Weights of a small transformer language model.
Size: 8 layers, width 768, 18 heads of 64 (9 for keys and values), MLP 3072 squared ReLU, 125M parameters.
Architecture: RMSNorm before each block, rotary positions, no biases in attention or MLP, untied embeddings.
Training: a variant of Muon for these matrices, 1088M tokens.
Each number is 128 + 24 x the weight over its row's rms, rounded and kept within 0 to 255. Layers, rows and columns count from 0. Numbers have three digits each. The size before them is the row's rms in percent of the matrix's.

# layer 4 MLP up, 3072x768, rms 0.0341, rows 2100-2206, columns 256-319
100:079085159108106148151125155106079101119127122135081098126162135125129123077104092159127083180170138070112088140135141107124088117158132131119137118154138128093090128116120141080187129134149169
108:131133124107122090140125111153092149104130084172127135138127137147118151129173118085149111143170114121154138130104151125062122079130120069161138109149113151103139118140128107089141168147178098
095:120130149141064110126130141139119146155116111139160109099108138114062121150132143123106127139092166140164169138120126144122136136138089063135161131109114138100121098138125102165135094101147113
099:135132138192133104128103152121148127126130100121125164163130140118137128086104152125166112142154152147117108143151158111128112133187115125123100153131148113127108158122127082088134118107129114
104:140113167120147116098135153119143160174100080122119172123130163153122111124135167131140117134112082153136169114102137132124061157124117128110130080141074115112135148162146123134113121138093104
098:139105105096113116105149110122102153171122128136120133141157166127069153111131127110155125110129137126152115124104119120085151120140132154119114124094086150088103152109154075134132143148099121
105:115178171151108127110067120118107091105146118120109113157104110139188127133097115122140073131147127094105102118144109134132115127119165144127124141135128103124108106144142110119116104156117105
092:120112135130138115151130135173081133121160119115133121158091113102153148129109164098089090173156102178096151106152078102101165090117166159137124088165124101108068147170111120099115144089154111
095:109091148142146128140159112138103095122158129106116099151149096089122103143084133165125142160147135122118124138111127110120149137150135086129194155126125127122112103109115153132157127133099149
115:111142098166104193134101093144096153116127163108103129137107158115112146078173114135129137107133117160145108127144117105131111146126125165120161119119091112116148119159122124136151112137148153
102:112128129174102087160166104126122144159146135121104199123117114143101105158137163157140137103117129100151205140150141059139102112137122108117102136123163103110142104134163109130095132105116115
097:111141181128119109120140157129113127118132123106106129135118127133084090130096119121129102100142126113116132117127146170135160152169141118145152141090106176113135099104132171118100121127122107
098:139163135148105164110161139114124149099128122136166165154121139150114126121170121131144147144145120124122116132131123152140112155143118094147130130130109111137154152114125108151121089123128150
088:131123158134093135142124142147098187140098152108172100131128124120098119131110085119152109073096097135130100109160143122104169134106139113113113099120148095101103104135079127161141103117139165
097:110131115129151126121108149132129118124111098108135106165102149128181131116085131099125143110147161109125145144142134112146123142140139159116100149137124127124116138120118138114145124146148123
093:160126116132114146135110147117163140167123131117148092072100162117133122104139116110176113134129143123146191139131141192121131136124102118113114136138133103132131121128144122114140171153098099
094:135121156125103135152173103117163120101121136157157100088117131118148137128157130074184092144150100123147130163106151101140105109170129127101141127098168123134133096129123131142114178134099104
101:161137128097130102133121081132157134101119208123085144139096157112117090109116121161188160126143112139136144118129144106168089119128112127129170154109082154136123135164156166144143144150098128
087:148122147125140143118106131160116153128110105123131112135076115100133131112135115084131153121119171131133145104132115113134109143092100073093098150091150112152118097143155149144102117130117135
094:103107105150105159132152092148088140111130115119121124111137118113115154113149156167115144110152132127124124119120121124128135137093139096174085131086128179113164091133115139118114136138122143
088:078123116138147127161120113102142147144117138118117131126107134140152133166105118106121138117170115173141071136129116112107117119115135133152159152193105125131136134137161102148138163139123174
101:141127097128112072131171125154123138107121062144089129134121130162142111111140113133115081070083121089147159118102140117128116113174122128140120137118113167138092116138127131109135177082089132
093:070143129168106087134157142176155146144094140112152110082135136148090130087122092115115138126134111133119125093126133126129131134118149096096164158122117134105148175158114128152130112152157191
093:150125131111140146136118124099116109100077083154145083112115115120137152133145112112141095159144110127127071176134092123157156111136117126134102125135121127146131137141112132101110091144094171
113:090133130164151114154139137143111147135166116148139131142141125126123132148125110141123103124127169156096145118156186135144130136130143122138099115127172148105105124119110135141110123121136158
101:125082124116159112141177139141133091095131153119112119097131137132142130167144118121170113112082101133162140137115134090126087136123101122141176094104135155117120155153147135149147133130118095
099:134160141096140109131130138145098123162093142113102118141162115114139162148147101097158133119159111137118140075090123196169155120116152128083141134175096118131136116156116155124119106154150098
108:124140155112117135127158161082142168140115122126128102080119108121132117098177155109129109148151107109136178144155125121149126118135114166107143126143138103124155147133105083161127090116132124
094:111163106130099140148097082116156124139122105140137108108121172135096121152103150137138121147145147160160135108134130146111105118137134097106097144126135127108119091112093156200104132138098115
108:134169098170171120107143106161145124137150143134097118124124120142165117102164087130108163157144089153107128112140150128115116138134106114141196114150131106120154151079086079126159087119113148
109:111122149164097136102140170095132090127140157193122124071112135143119169141111147103134135098116122124106094144110142117105161152121119101140143097123110169124096112124156155152077127113154146
111:108116144156135170117163138182107135109110044162133134125109108128100126113169151112134132137170133154152134172123145153126142114121123158165100095149135124101158153087130171157115186128137148
093:152142141124122130138131111154174136132156117120155133107140172098136144132135099104100138106130077121128150119162096120121138107167160156119168097113172121122156156125129133102145126135088103
092:153127124105143189135149104147134114128150094099132085139159122126130162163118092158156131126127158166123087146168123130163116129126180119160121127104090102141126119110110102140134101107118093
104:146112106100111141126149131144102149141140149142109129124131116119118087141140167159133153158119131179143130146107165120096103163104121110109115128164168106102112110079121144112132136112121115
106:098132138130113095096189095156112099099135148150168104130138122158104165109098132105135113088135135160131125137157104127155091109092118134169171177126149101128080128127084121107138161100145104
101:152089084174102159155154133114133110104127113116171147136103141104079177145101123131128121200123140156102109129159156150123120152139119105097169142117143141123189117117132130110140124084154095
096:120155146119139134120139113153122158168157142086112172131123119154116131117079154109143093113175146126110119143161159124158170133103158143144177086134079161146167169176140117079116123110126127
107:113171134141130150147124121133177120126125164124163166130110133166126171134096138111131098129134118138099088099110131113155141089154131110109164144136159123162129104113063150149152130152138128
099:114186165100151131152099115154097157124151113101099130124118139137126114132126121099121145200135126100098117057139168127141084146174082107081137159127116122107107118153136138126167148112175122
115:122119152172090116115091167123123082116166128174127151135146175113134077103135153128127113135084104176129127125144151134169132183146098116150115132084119177125172137103143115144139126094107134
095:089101142144111112119183137136122110128155139136094134124107119118084138150123112100113165142130105138177092112104168086129144124171153087137130124130127118060095149106174174150118091107092139
097:134156159172126157105139098113139182109102133133115128142153167124152148112074172109139119091105122138126129106117131140105124086123133134185154152165113136168080097107131133111125131118101091
096:116150116167103115108106153146103114132147132145127134106156160107097127147166112155150163148115169138118125111115134146102074121182182112132130129105097133138176108097122147134089090078170121
104:166178120131111086131109133146145153154153090143141119166111106150129144118125105135119144093087148115135127130148146098127120129128145116100133106145101149141097127124127102094125128140145128
093:124142107143135140100141154133116132158130111129152163127095148113112113116157108141116105132153142086122179098129115141125096057116100167123094101107102174137137154121125096144120079140137133
105:174139121130121116126088146131143118132123124158137137148126128130089186121167120139095120129122137144139137107116143130138150118125102096144123103138104140117127099190144141110155144121097136
101:085113144155117133110154100150136044084122066164153133100115159107121132122113123131081098148134165150140146150136120148123122156154173145109088142146162109106149124100092113109137121116136124
099:111087137132107149164172150116103180122126121112103091124123132149137124097127088155096125162132123139145145144138120162126109135157097143101138118151126152142119113136082127088103149098143158
090:127103151136150111146075064129101146112158139130091108102124175149092136154147141108148128115160133135167090086137149169127140164145134141103118121130102127125137051116093124159119186127124095
094:143109109113139154125151159156159146128131198149152128141088128113124140116147145123132103155143177140111158170154157129131140126142110138137153149190147144119088123135146165124117101123170162
096:132159153115119088138110127155146147127099089110141086111172133089140177128138113076163098075122156133153116127110164143088170102114116092109129111113149119133120102145097164115112150169116156
101:163162098162112187147120131099110126166152105143106114114128139105109108118143121145134128145111132123121127125136148131121136139112141144118148119194103137115120122171169135149125159121135148
100:119093132155157136120145126101108139169141068117121098111138108165105105162079085138132157147115143125123149078120145113131123099109171146102113087148125159091120122125126118110117143101116134
097:139131165117092119160097123144071179136112126088166115176116142135162113100139100126119131089099127160170136097157140152113115126116147126124143171131147127149117141115103167154160151089087119
098:151116163112146130125093166114132177107132171119135148112093096137095143111138109113127142103184162092099108124127142139145111122127146116146087155142125111173109119132165139108157152138106075
105:146153113186101163115109114167115113121180147112104115177139146105135140126155135151133123132119116141136107169122131101156111137092132129127145103110135141125121152112123110143146141123173146
098:148152079136111134100069127119119179137161078138112130097145148127135150139181098135142119100153116097122118160137131121112150109121149138147129140151147098131115104122118179153105144128130127
089:192183119152147138121125116127126146149088096158106108122129114144140110185116118163138136127118129134118121132069163137093095110147103130132100108113100150110106113133121108119153135087112104
099:152149145117104178118106110148127102134113136106116139141143136133125132132126121173109126149126128149190111092092114129162107119127160111116152159123128144133163152129161158122109127118128163
103:101084121168096161113120126111132107137163136139153116091144159146149134122129136121117143114153120140134121126105176150117117099128142111137107129141110155166153145095160114147076146125138119
090:168108126134151096111080120128089114133147136120121130138163122173159118121141125153129124165077132138125165156090111096112120131149112115137099140114137111148139100167072119126180124142154097
098:143126134147125106137068121100110126121118104125100119088092115142098123118095108131148100182119105136138132114130142110142135109086165103127144098113152133109138149138111107177150125137122132
113:128105113119144113141088088116172151136110163106112105124139146134073121159118163146100144148178138175123109132162166115127121117135098067097130127144122110141136127093123132118105162118183140
093:107144108125133136126140150140136188102120132088076141143154139088066130124153122135141113108055099137131112152120135092128140125181125097129152110160094121100148119131120162101152119082108120
099:108109118089151144089136099151123096177148086118130169116186096095108148130137121107134109097188123153138157165091150109127124140145174119109138115159140096147084145141126141106128190100147149
108:153095147171101146146086114143097178104113112104121134138112098141147102120092114116096102144157101094126126126129127134141091097110166170146118106134111141126135107134146093172143161151160127
093:128145170142128155148134085099114160177131078151117160119121099113134122125130129117159147142127134157103113120062116179141100133142167132161126129096120139149142127123105136120134099106132120
093:179151125125204117125129131118128136147159150123134117147142137152147138119089138131160131140114124128124146143156129120150116136175157135125131114171147098107145093126137114122124097169120116
090:126085123121132134098095105097139150135115146157128099130102139115139107057113114174123145133128133135131110132148092117123098121166154125164140116180073100164117143160126173141092152124175162
106:084153095130155117191152115134154115112136113128121140113162153145138111134144107145107143065133120144152119113116162144124106100132164115073149145155139116131154116142118103127138130105139128
101:153144087115155163145093137126134136123177108098164099136130181118120115174181134137078116077182111112119115128156166093123150132142121163095144061120092137122097141115092142104104105110132130
105:151160164116121131109109111110150115094140145146161111138151122114158102076128113132160121086137120163098132145116115083148132108129126135141167118143175139147096151091176100152134113104134126
104:146116124141130141100067147127094120136144096144158119169117124108141117097097131147142154106104148143094153106133113105132094135137110103138190160100152120140133175113134118143131112176142167
105:074163117163066157148121144107149108154144074128134126107138136111109171125097133097133116104104157116127135134128097128171135153131152140092119068169124156158103087147145081164127104106188106
105:132113109104121087125095136158134117123118156104133104151107141136137118141179152154148153177134178143117132095117127135146135124136147134089172127148089149158115124137148102149106128159139152
115:123128132159126100109151161121116152160159107114136137128159138109060115112137139100128166126146130126144148161127147126136126121089115101137109108129120128149130128143145110174131161102174128
096:131116135145132147141094115142159124205101142133103138165129113138094131106130102086151129120096133133144118131188124106110136145130108158090145128141161193151079144144151115063147097118138114
092:128127074136123087091147103111100131112119058124156126140112120132140101104148110136119121121084097116178104132127129136148118135157136176147118060187121169110170121098075118104125099099131100
112:109111121112135157156096102114103131113150159169147082112098117168130140129139115115135132119134135156113154164159116122139132118120149150130130150121094139175160133105140110113091092112124130
098:165103142144124121126171113118143112110129133095159154148090134078124146124111118166122119187135139139141148137111176112112141162150135105119141125104124137089110118149131134116105089148105129
097:141149170114106141136156135108101079126080114122096137132142081133101142155112095110127165151133114059092091144138089126110120139123138092159151147108143134115125127176145118118139099132091128
094:136123105138105168147116118128135138146130123100122133197125124168150153129154127155111116142148082144134129146159089139165125130104112111147141164115086151142180096134112127143100083118162105
098:132140049123081125143128130130148099144215147152151124086121146107080086152086131129208125123140123139118127114126086149085066180138141133084134145147103143173123147199159089121112124092105147
099:153112144127117167154134141113155108149136145088164117118118087107156145094120087155125109135153114134118115129164185145127108121145127109123121137152098104117121139136152122166105110155102127
102:115081115175101114107131114154116129117117140129167112122166126122105104148116076130129107118138113136137140141140114144152097103143139118151161143129106127115124167145126158129116115131097166
089:127138135141141148108105142108136128114162184121123123129134125105120101112121122147098168131128131110106166125148114132126081134139110173110125102132096102144128126136112126157064177129121143
100:127165158126157176151149146151123108112159098072136127126181144129128149118114127127111104190111096157121141123161153138104100094118097127170155186158126172152138160112113127099161109111127110
100:151099128142069104109147183133121121153146140155133120094112104144146144128106164132111146111118158146099148094075143119138117145157148158130155160171126145132116130131075130085124119159138087
108:114135127118118102129144141098157133138141138089116164141161088149091096112137161131154141123113116146124096126096133132128103157149129103089152107101168159129123144122145123155137086153095161
106:150096162112146122138123110143142119115098135129094126157164139102133117138151120134095132137135130138116137141122143144118131153110162077140178130133113119102148105173104063147181132156156179
105:127151105198139132106116090101103124197100105163113124162129149095132140162099122137150156134162129137116112151117096124129120118109136138116127096057181099119127115116115135090159103157137103
086:123150132112150105108099124121119125115120104127115158079102126151157136125114109142115109133104142140152095140138129156081135106122144106153091086107110135127142068103158130113161118127086113
105:145135118111094110137115150127143154112132115119090114157145143165138100088155117123111138090107069096129153136157128178137110130118130091119172172135100151110123098127131164108126133122166119
103:120146155125106132106127116124139058168140168112094144111108128150109125142154121112120092147098132152097150160130123129127162137107147117133155160166140118098168142149099104125160142155119124
106:079172163144063145105131117143090137148135064151127136106076149099129129107107118097102135078098126126089104166100172189118159115110118118117110137164136137151094158088150138106105190089102136
107:167113118197126109144141175122129115130112135143148090069142126123123115126147108086115117126144126145105118163121123121133149173097116144154123145112132086120136194159127139140154127110087101
098:146120100120156105142100117136131106098147179148093104125111130135146117157131053145099128121158099123119116119117091134088109121135138130132143125114123136113123091180134167129142203157148157
096:147141141114123118089167158147139153123177162126101112132115115106109113105143135156120158157123149159141146170124133144153185116138099146165139101095139121152104140124138101123128140109140115
090:102161163119112119113159165172153131149121137126097180131125130144107167070092143163098140135134126159173122153160115160102119150114192140107120095139107136111112168155160078110121101097108127
095:168135130136129131126152156156099117127107104111146083122140123095150152138146111161119150134122148072123164117129200106105132141141135111112119122100142112150085152137141170096107088131113180
103:128120117114064185128115072128097150067104130132107089131139114131118156112131156096107109108129155142158138144154126125124137115086116162125137103175145129133144133115109112120133128114120156
113:104142095135091141193115138181097076118172105122144132128099158142087127096103121106096105136111113161128153128153115138136100141150131095102133121120194142105132134073146132136157096111130113
096:078155103134118097112146137112105111144168096142080101113113087150136179097106123149128157101135081135146107097117140122143145115109128131122130094073109142154139064110157133119130157100153125
094:112130121097178131161114147115141158117164123158143077179089139101126122094108140114143124134143129125130152153175130155138112131142096154116133078126126143104101149128096090113128145137109142
104:153140136105136174100138073135130124103118117147159140123092154113129153104129121151130124135107152141146091124101128137117095121147153109102166159126110125134115175159141144116110111121167141
097:129137113142118099187120126155142122109153141114129134107149086141095101137097110164116141118105130185159103101097116115091140131122178151116212116149146157123145149121153126131085119098099106
# layer 4 MLP down (transposed), 3072x768, rms 0.0326, rows 2100-2206, columns 256-319
098:131145126014137142122130122106165138126075156171154137137173144160068104108140140136121101071128131163110173099115181136145161135083104120100109127140134129134176150127140094094164125124147117
108:100111136116113143154098113117139141115189096156130107155147141117179130110151126126113125108095136127068123112119126125140104145133117138088083136124145110126131184157113137111146109135136172
086:110157126167126134133165151141138130135127135117154120125132116155118111147101125095175121143127125107143131123126131095082116126106157126130141171164140097110159127105129105126119134101120176
100:114164097117171129103134084107129123132111072128132116141108117130114109129120120135163151153076122136146109083115133195113116115099137121128111137134143153145154115135112128096116093126105146
100:168098122120150154128109129131143107176066066135123103161122134156102146107095134133114158143111119111140099107148145155108071120161110149128144110104129140106113096131140109108151106082123156
094:130162104116131081155090123109137131107112146116121107164131141142124111125115122125088179205108150113111123118140119116156097106154131188119141109115155148149102113141137130123099124175137133
105:156073152071106160096111123068122170157096123122125133163122154158159079126172082079106146144128075136127162130126151111098116103165137078127127118135165157130130116118143142100136154096132121
084:127092151131119115154078101142127125158173126094074129126114163169133149179138120100154113171145120144114128118123125108113140124120137141105158139097143114122173111151166178128099127127101170
099:141138089126094095090156100137107136115155159161058126134137098162134154100142105107099143159096114106133175135095136138138135138115101115099127178131130128128132129154161141138167162130166119
109:125097131153148162145107125079111130144110141132109115125105173101116113091110131148128186131130152135113089115131120113119142139100145137133098127145122139092152105156143182118085125166093104
105:135142165089128099116178108116146113124085133153103112170117159097155134138077150142102145136152084143132114118104092139138106149148126136121166115183131144112089119150168109130105102161140183
097:136140103139161123130125105117104149132152120082146155112120118150149114121116108132122125121110111141146130143151132178140113081113107126167164137139100145113144110136113153144127155107107121
099:154101190141162129141160087137123127132070129106094113118092156144078126097115111125159125171120142151111114086145153126102163116118131089129137167132157135142153135116134137156115114148175158
092:167122134075139100139160137118165160144098082117120098110141113130124103095133185190092097144159100141166103129128174141128138152147110100149155114121165145162134137140109104123143133109109142
100:136122117124129111122159135103143095129105146127148149137083143153141114123152143116104125071135146111152139127149145126101137121127190130112132137097127137119162147127141158096098122111115112
092:135108159095164126121101122148141128123122105127100127120136133089128101163105182162119131152117125101183126152170124087136105155101147096146120169099138112149103102121119146113127145147109121
100:101136194140115107104101156115128136108160162148139111135065091145118147148103089139152116131126111134146121129106102145099117120126151106122126133184138122123154099113093147162153147125088099
098:132114136117142130095127096132092129190176152120125110158144116131107113122112106106129114142167143128149105158072143156089132191101119137163137160113122124110177133109145110148172133141126126
086:129162114166122115154140170135123121175179101116112142125129133118124116125158109151125107140143145100100151112158138110127110155134122152172108110095154114103118131077103121109178111127106143
102:125156114114123152166102158106113122113128112099154086143126162106161137127125171109146162150108135101082122129112138117156158149130143141156163131167108151144128143131149134154149093139154124
089:165139150175091108168153119137092098133135140142136124133134092083162121072108106115151158109138108175173161109066149160115114121134143111118165140152193161123179136131122168141172097140117188
094:086102118120096133147150116154098140147140121118129149120135106091145128114121133120144102115117111110126127124126133137168127126128120127147124123124162098141184149094122112146128108152176055
096:103120146172147157094152125127107080102098106122094142129107146090141176175134160143158139124141135090110100118168095137141137142114097105144109101089128159153116145114137111130131144076107135
086:147149081145135171136125179145145125132146166172129102151113124119138136121166140129147118150117121159157156138106106134142163096153142137144153120101160107099145125109095116146126158132144112
116:137178122184147123108134129139146129162138107129135135122155104110131127125111093126161175119144127154111084140133189150098134143106131113088097160158137115175111119167075117130157109115120128
103:099126119138142127112092128111125140071151100159147147154136150139112128154133090104104154118128104172175134148121106146111179119090113114157110082142105116134168129103144184102119150168149121
099:147163099108142148145163134132153162177153091102131145139121101115116121133097124144109124172104136155133106126098132154163130087130179123096088151120180116097091132117148128111123139078116074
109:083114158079108104114160142128153163092070108136114117130129140150119061147145111124143104132178129125104133120138092127147143142156127154136158172142078143132123127163112109071103157156104139
093:126152104122145146126182121101133157113155140147124145113152131147153167150145096094110147144135110118169106129076133126158108171140142104102155094143168098103128145106140154154101133150101153
105:155107138078153133128121103104127107143161142117120115132153159137147095095138112091138146140104112121099094155121155119114163143124115057192150118104115109147164175119145119097138152124067128
111:135140111135139152111114132106109118096120115130078160083147132113100130098121121125149126129110155150102086129113147153115128116162154140149161074136134158143122064148166136095118115128155171
110:138113144193133149115160146141117147104128062101143102113129139137139141137142100157118066128132142099136135163119151139133148122129115170182096127128115112210154138093103148117126127117104142
098:113142082182134124157109121136125118144156155122113147136120124143146129098109189175122188144170116118143144111110095166119068108141166160129092119102170125109090137102132107129097134150087127
092:117149133127123100102158122120096140151143136071099152111095112107099143138145101162146129139155119135123108104067105154132118131145092146154085100146176104121129159133097122113169111109113083
100:078137154081155135151114124141129178135157132135105088110153144131109126122108127093125127095116144103140141151155116127130097144134075105100119124148079097116094146136148160157137125098126158
109:126138095098123177114112133157095120088158148134132108101111115120130133122144150135152129123129117135130121127101123132129106099179134129113139113099141101097138156149144152127150128111116149
109:191136127149132156139116147104113101092115092107108158107121154131125120098127079151129155108093115150158133146092147108172126112159117133136139162136121125153174123133071120142103135141135174
099:106126159150107132111163135153112122117130153122168170109139090143152135156142130168150131160123136121108120130095111150132062126123118120127075122140169127141114134112101169097137124133131138
108:115120118166148151149160128145128158153156105155148122101102136126139166160127132114098130086149150115136113155125138151145109118079135123122127117148157123162139087120105120085136115099094138
101:150105162092128103080091131138128144085144173175110124132145124118153157116146135109112091106126106127125129119127117098151159121118194156132137141149113083090133123168138128136166111135127121
121:189159145136088125128145121158138074149126152108137077133097150147161139201158091152123117114174136123119116143118143146173090116150087152105107092118144149113130141116106138126189144114124114
076:114154141142119162141125155121138146136177113149114108119099093144114154113093088127086114106132160120094161116125108127121141122120127112169115152136141165137102127131194148105152104120119131
102:151147129128126073127140152132138151117157095106094078136159133108158125101143156150161132105098128118166152169121130113105117078158204126142115116152105136131124148101096160100126099160138152
101:127177138173159117127165121140123174108138121135168084125090125123104087155143092160156186097103144099136139131106145159154087157102120126121069122153156167127149120126121105113117153126091095
099:106107156108140120079134096144103157124140138125100116132169146143116079107106165127106140114130177129148121097122174135133165101122146123144152122162090114127122148128134128133114133190113113
097:115130116111108119119128106148179145139113136083123107146130129074113098085082119158168107125123111153120062152137136155171116101135152111105123138150130126107137146151131115123127076118150130
107:171138083134129095139118098134156097137095094160079149137108155167141061130134170131138130139053152127109132170084116130134106109128106156122105122176120104114111133109161153118139117147138087
109:105125162108143117155152115167132162094165096152131118145140138135116126152122083105144135139121112099097135150120103197147073138124168112121117102151137131147138107135152128130089140140090083
098:137171109135088113124126128137111106153120113085111162141107106080197129152216134196143173141185145126103104113127126119131087144170145117145109129167127103137126156134097139170150144125092132
084:115146125167127119088097121132132125166138125152126108128120164142095143119115109140153149097135115076130108115118080142142131158136143157150111097146150151116130163114090124125124155145086081
091:134156112060147101131104139105094125130109071127097116134142145140131088132131137125111128131174110150128120111138117128143129136090101135155111134110128145129142109107120146135168130102119108
097:097127112078150148118144095103136105070134116140118121146138099141153112138115145153129138151088117095129102146160125136129173154142110097121146133124145137137122123128134118111128126139175165
098:167090080161155122136166117088126152088128139105161139119137148094128078107109115138120113128152130100131144180136094140127161165106116124138114151109115168113201104132131140132127120107131158
099:143081150102141128129118111171151104117179091136114145138112115153059141107124124157094150150114185144099157107144171120110118156131094147163152146161129114090118107130164091137134141063092095
096:158168163132124145126105079160125154125178111111089145127173122142125150136134119127156141118134063161136158117135112103118153177129110120139110115100179123118175120116116128126079111135118124
100:087148150144103145125120184147117127095114133125132170108110108137137135159112127144120189149181153147122095117073104132135118154139137137127101107137142159115115142076147144132099110129136113
101:156127089120212150118106129151106119081134088079126174134130151168115185127125151148132101121115112101130137140125160167123155102142132111135151165105149104078127129115147135193107154158145114
083:110107131116144087149112081154143121114153115136137147122128120137114124112118142173119184152113122082146114068152159144080148091149113126179134104147154123138143147085113143098110149152127115
078:073092170073156161177072153069124158132134136123107100124130140104122122122119159133139115132154116105098078139153114147154124137131143142119090118108123125122162111081115079109128123106103091
096:147134129098149093153135119110142095098161171158131121115128125108111097107141097099133134141157131129096114152122099120134146131105106149146143116103123126104131112132169147161116138111136148
110:118098115152101084096143115134090137106125131145117109168110135127099097099114128130142119171123103136100099134111098114126133091164138126080160141137123095120074137143122144117127127107102122
083:136113170134087101135124118092136119136077116104159145137115158115125096071098123123092172102160104120136130137134141154175122087116143085109115139142136130125108161141150136120127141120120129
093:118170118156102173077123129090132131143086125124118142157115092137106148177145115116151126135085112156107090146085123085141150086127179120131142118126146069145142097099097067157133119087160142
106:144122165134147087104122089138109090125070118125152131137125118103089131107128117199113126128139131130133089104139090147102147144138149152101148142147138122134102159138108119161133127123110108
100:107098133115159139182115120138106108096092129083143131098144114101121093121146071087141100132089137118108121130136087145082074116090154129153115121144114136115126093158072156106105097104129109
099:126128151181101179157134056124134106112159158120117147131119126184166140127136092152127160126115160123108136138129128125117110130125121135158142102134154153104173134155114119121133106126136124
109:120136107086101130141120147158149154125134116116151112148107148168155121169167146159139125109141113122108081133112149130123112124119162156111115151112115140107155147143104128159139140095190141
095:131141130102101148117132089118126108112128143111131130129115110103111126130081109104115153164134166117157198166158104118134128121130139147147107124125146122098185099156134151133095100164144080
093:137117168081156137073126127170108134115103120148148139120122129123146135118133117129135146121128142145157135165088202101130092120136137125139091094143103137168109180138138125139121165055166122
076:119116122177144169096172170112116196115115100098141137155127150143079119148112154124150163151086142149122150135056123144101124153119161128151103149150129152131133129114142153136115125082118119
112:097148137127183122121113094165100130126102110131143149099147138100114115136121159092116163097078078121116109139122133122106152129120127133135123096112115168064124151158096130148130119139121104
098:103155129145143087150115134101148104131110161116136101117118120102152128085107165126167163102145074090121145116123171145127140117134145105133098096118094137120160135139127128119135114091169138
097:132143135128153113145171133102158138125123131114144128144117109152124120113105127082103132129155169122134119122151164140170132122141101124115113144106113151155143113122129148099122109109117118
092:111116103107134116142131099149144154152066148142127160130130138157151120178151127117140125154132120123127107128161106148155116129120123132116117128124170128159130124107082138121079161116121113
095:116100115140114142133098122097093070138143149105149111146109134132149093120100145124138110134105108148153120142163098087140080151107115121112168119128142121148149093109146123108134162125126152
108:057121119123145101158108120093103078127110105133137138112125109144131129082111129122082071100180089162115073151109132136168135097073163147135153127098151097152096137109133149099116166112134161
102:158124149145164142141112142095127125126142179134140171129092079159093138093164101138100129104106096131076124117126137155160117089094140117185118104134101131187132159097114151153142089111133116
091:133163124129088104073136142135117104092154147126147096124112124119178095095122110174126106158103171120129134113102120097166081119160099109146135115173104107120157116147106139125102102125148157
095:104134110197118119147180159132098144108149131129162123152138155140127136119119115177115128102113083105100118118153184180142118133145133162120118156143169116135152139106115143139137178142131144
113:103142126150135125115128139150129160126103131132092108104137136097110147140166089127135117120149080129202177078130117132167117169156145145125155085129102150174127165098122157121107125135116146
097:114141109105146110111125157142099104142120131160134148111121143148145129131112105132141121075144134133110123098134135157104156114141125126094163134096106150147143103133115144102129120121200121
096:122156117067160130102163139161101125147134126118113122143120161173127125153112108125148095162119110141083157153086130124106113151104134139153139162109139093126132131121162125147131079119153113
095:146112115150110143139115119156113109090086174117133139138106193113100082126110123156102089112091110154107161092116137159091155113161144120159097112127160133089129127117191119117093143132138126
104:120112119176092146124158137066152118115181183129150111130130129096118120108111149155078133146091093117132127110115117119093117141148092120148132151143135128113107139091138125111164109127112128
095:148136140119097134121104136131108119157115125098127103115144146139137085125089128161114103147132183168080170119149134103137142161151111134130143129151097077139171140146162131124137179099130106
103:090119131120098096119149131111087098143110143132132126184120152163176113136106134134102095125106119137128153167144151125101082120110116132145144178115102133126109090171155124110167128109116112
084:166108124086141111112125116127121133132150128164083129098131144142109129140140085089116094114131106114104067109135164166138141176101114126139141144141132121125152119106149134136170103093136151
101:129129093097157127114114109148116149154091119144155133122132140115112137120123132108104119144124106120135137128088168110093143121127127143142142114140150129151134104112090166164120090134134110
092:157081131082131113109146164143084132087138114138121147133140094156111097115144136111108082153175084101120138107090123132152160146115083131141154148099130140129114190178121109148111067152084110
110:100120140125117173135112106133080099156099112130151128122163124139112125146165117087110170091149118134120141108098138186154169098114099137163122110129148112138075163163159129100119128102157149
103:163104137149094165134146135119085113107163146156109155132180098165140100058102129200133138126148145143116151112137095123141110136118139143131137136137152133152135162089119104153133104125150102
105:137126159082115126044150094100086146128103091131090121130130120139144103147109117129124148138140136155131140121090152130118106153165130146140095096065153145142123144126142153175098143111150095
069:168111193091127135117183141172120123095105149085138090148152157140135133149137155136134145146143115122117114185109153133151121118140104093097130160138155128089125126163123129131143126148121168
100:120138130095103122086108140170125136129144117121111132135137132118143165120174120117137164155122150143130098096110139112127134083095122128113122067134147138089145158130120127183129107156173098
104:132099145121133120132072120090153116090135120144138100101130114184143160157146119107170094118144121130140106156117138192140136118141157150134115104116141146129108173133111152141115148122110125
109:136118074167127136109109167175153091145111117130146119143149155062102118103174144118071135146124127100132117109097108079146138122130106089078140157120112138123111141132198144110108104096093124
107:098126105116145144137155148127121166166152127182160094155153118124138150159119134082139105139135135146082127139148091125140146108147171150150152113095140150156162167141136125145110129137118092
108:131119116097122138138093102120144131156109083159115143116142136121180098138110097123153140151104118129130124098147114088143125123149132122135116123142128159151128130105078149162152133087105117
097:148170127062109088119115158100108131143125173124125140150120141107096096123129175140117129135117193100136115118108122091096138141165061154172137159152126111101116139141153128103108171128149135
091:145108146129121131118129128083148090142122150145092142139123163170126096094111156094115130148082108111146120167066103101119124121116105135169132104139174164134151159129116106120138140117118144
100:098117077132084098169148110102111135150123116134134120112146151103151142115111117140103153094125163141144148123097158107147147187136115115128162119190078164134138121144175123125137106109132092
105:158127138098139136160123149147132127073087128142160081156106142118122128144119143114127126150152152116154169095164122127142133116108125115200106094106116125125107132085135127146136175138151132
118:138154083116121112153125111128151142148170148084093106099148125128138102114111122098075155134141106122107136139071129143106116109139129102130091151116149118159125135121096151179165125109086117
095:126069152156123149172109117077093138115129119112136127136117139126110046099135142128143128153123118127089147120124146146104137120094119128105106135137137084119129158118156156113128117132139140
098:129136124132131123129150164136076163143134156100121134149126144162142107133162097143120126107130137081127092107099091141185115089100131094125174117114143138136111082161127122153152168119111095
108:154159112135110128095176142113130130194153135144153135121165067134164095126120153177078075138152148177137106117156128167092116161077139178123132111114132147128142129142095143116121109139098103
096:100154078114160144121110139083108131122110056116109146113102131103160130126108129093112154087119119127150105118132140122098135135143112165127128120109171038133147119132119120043119128126101117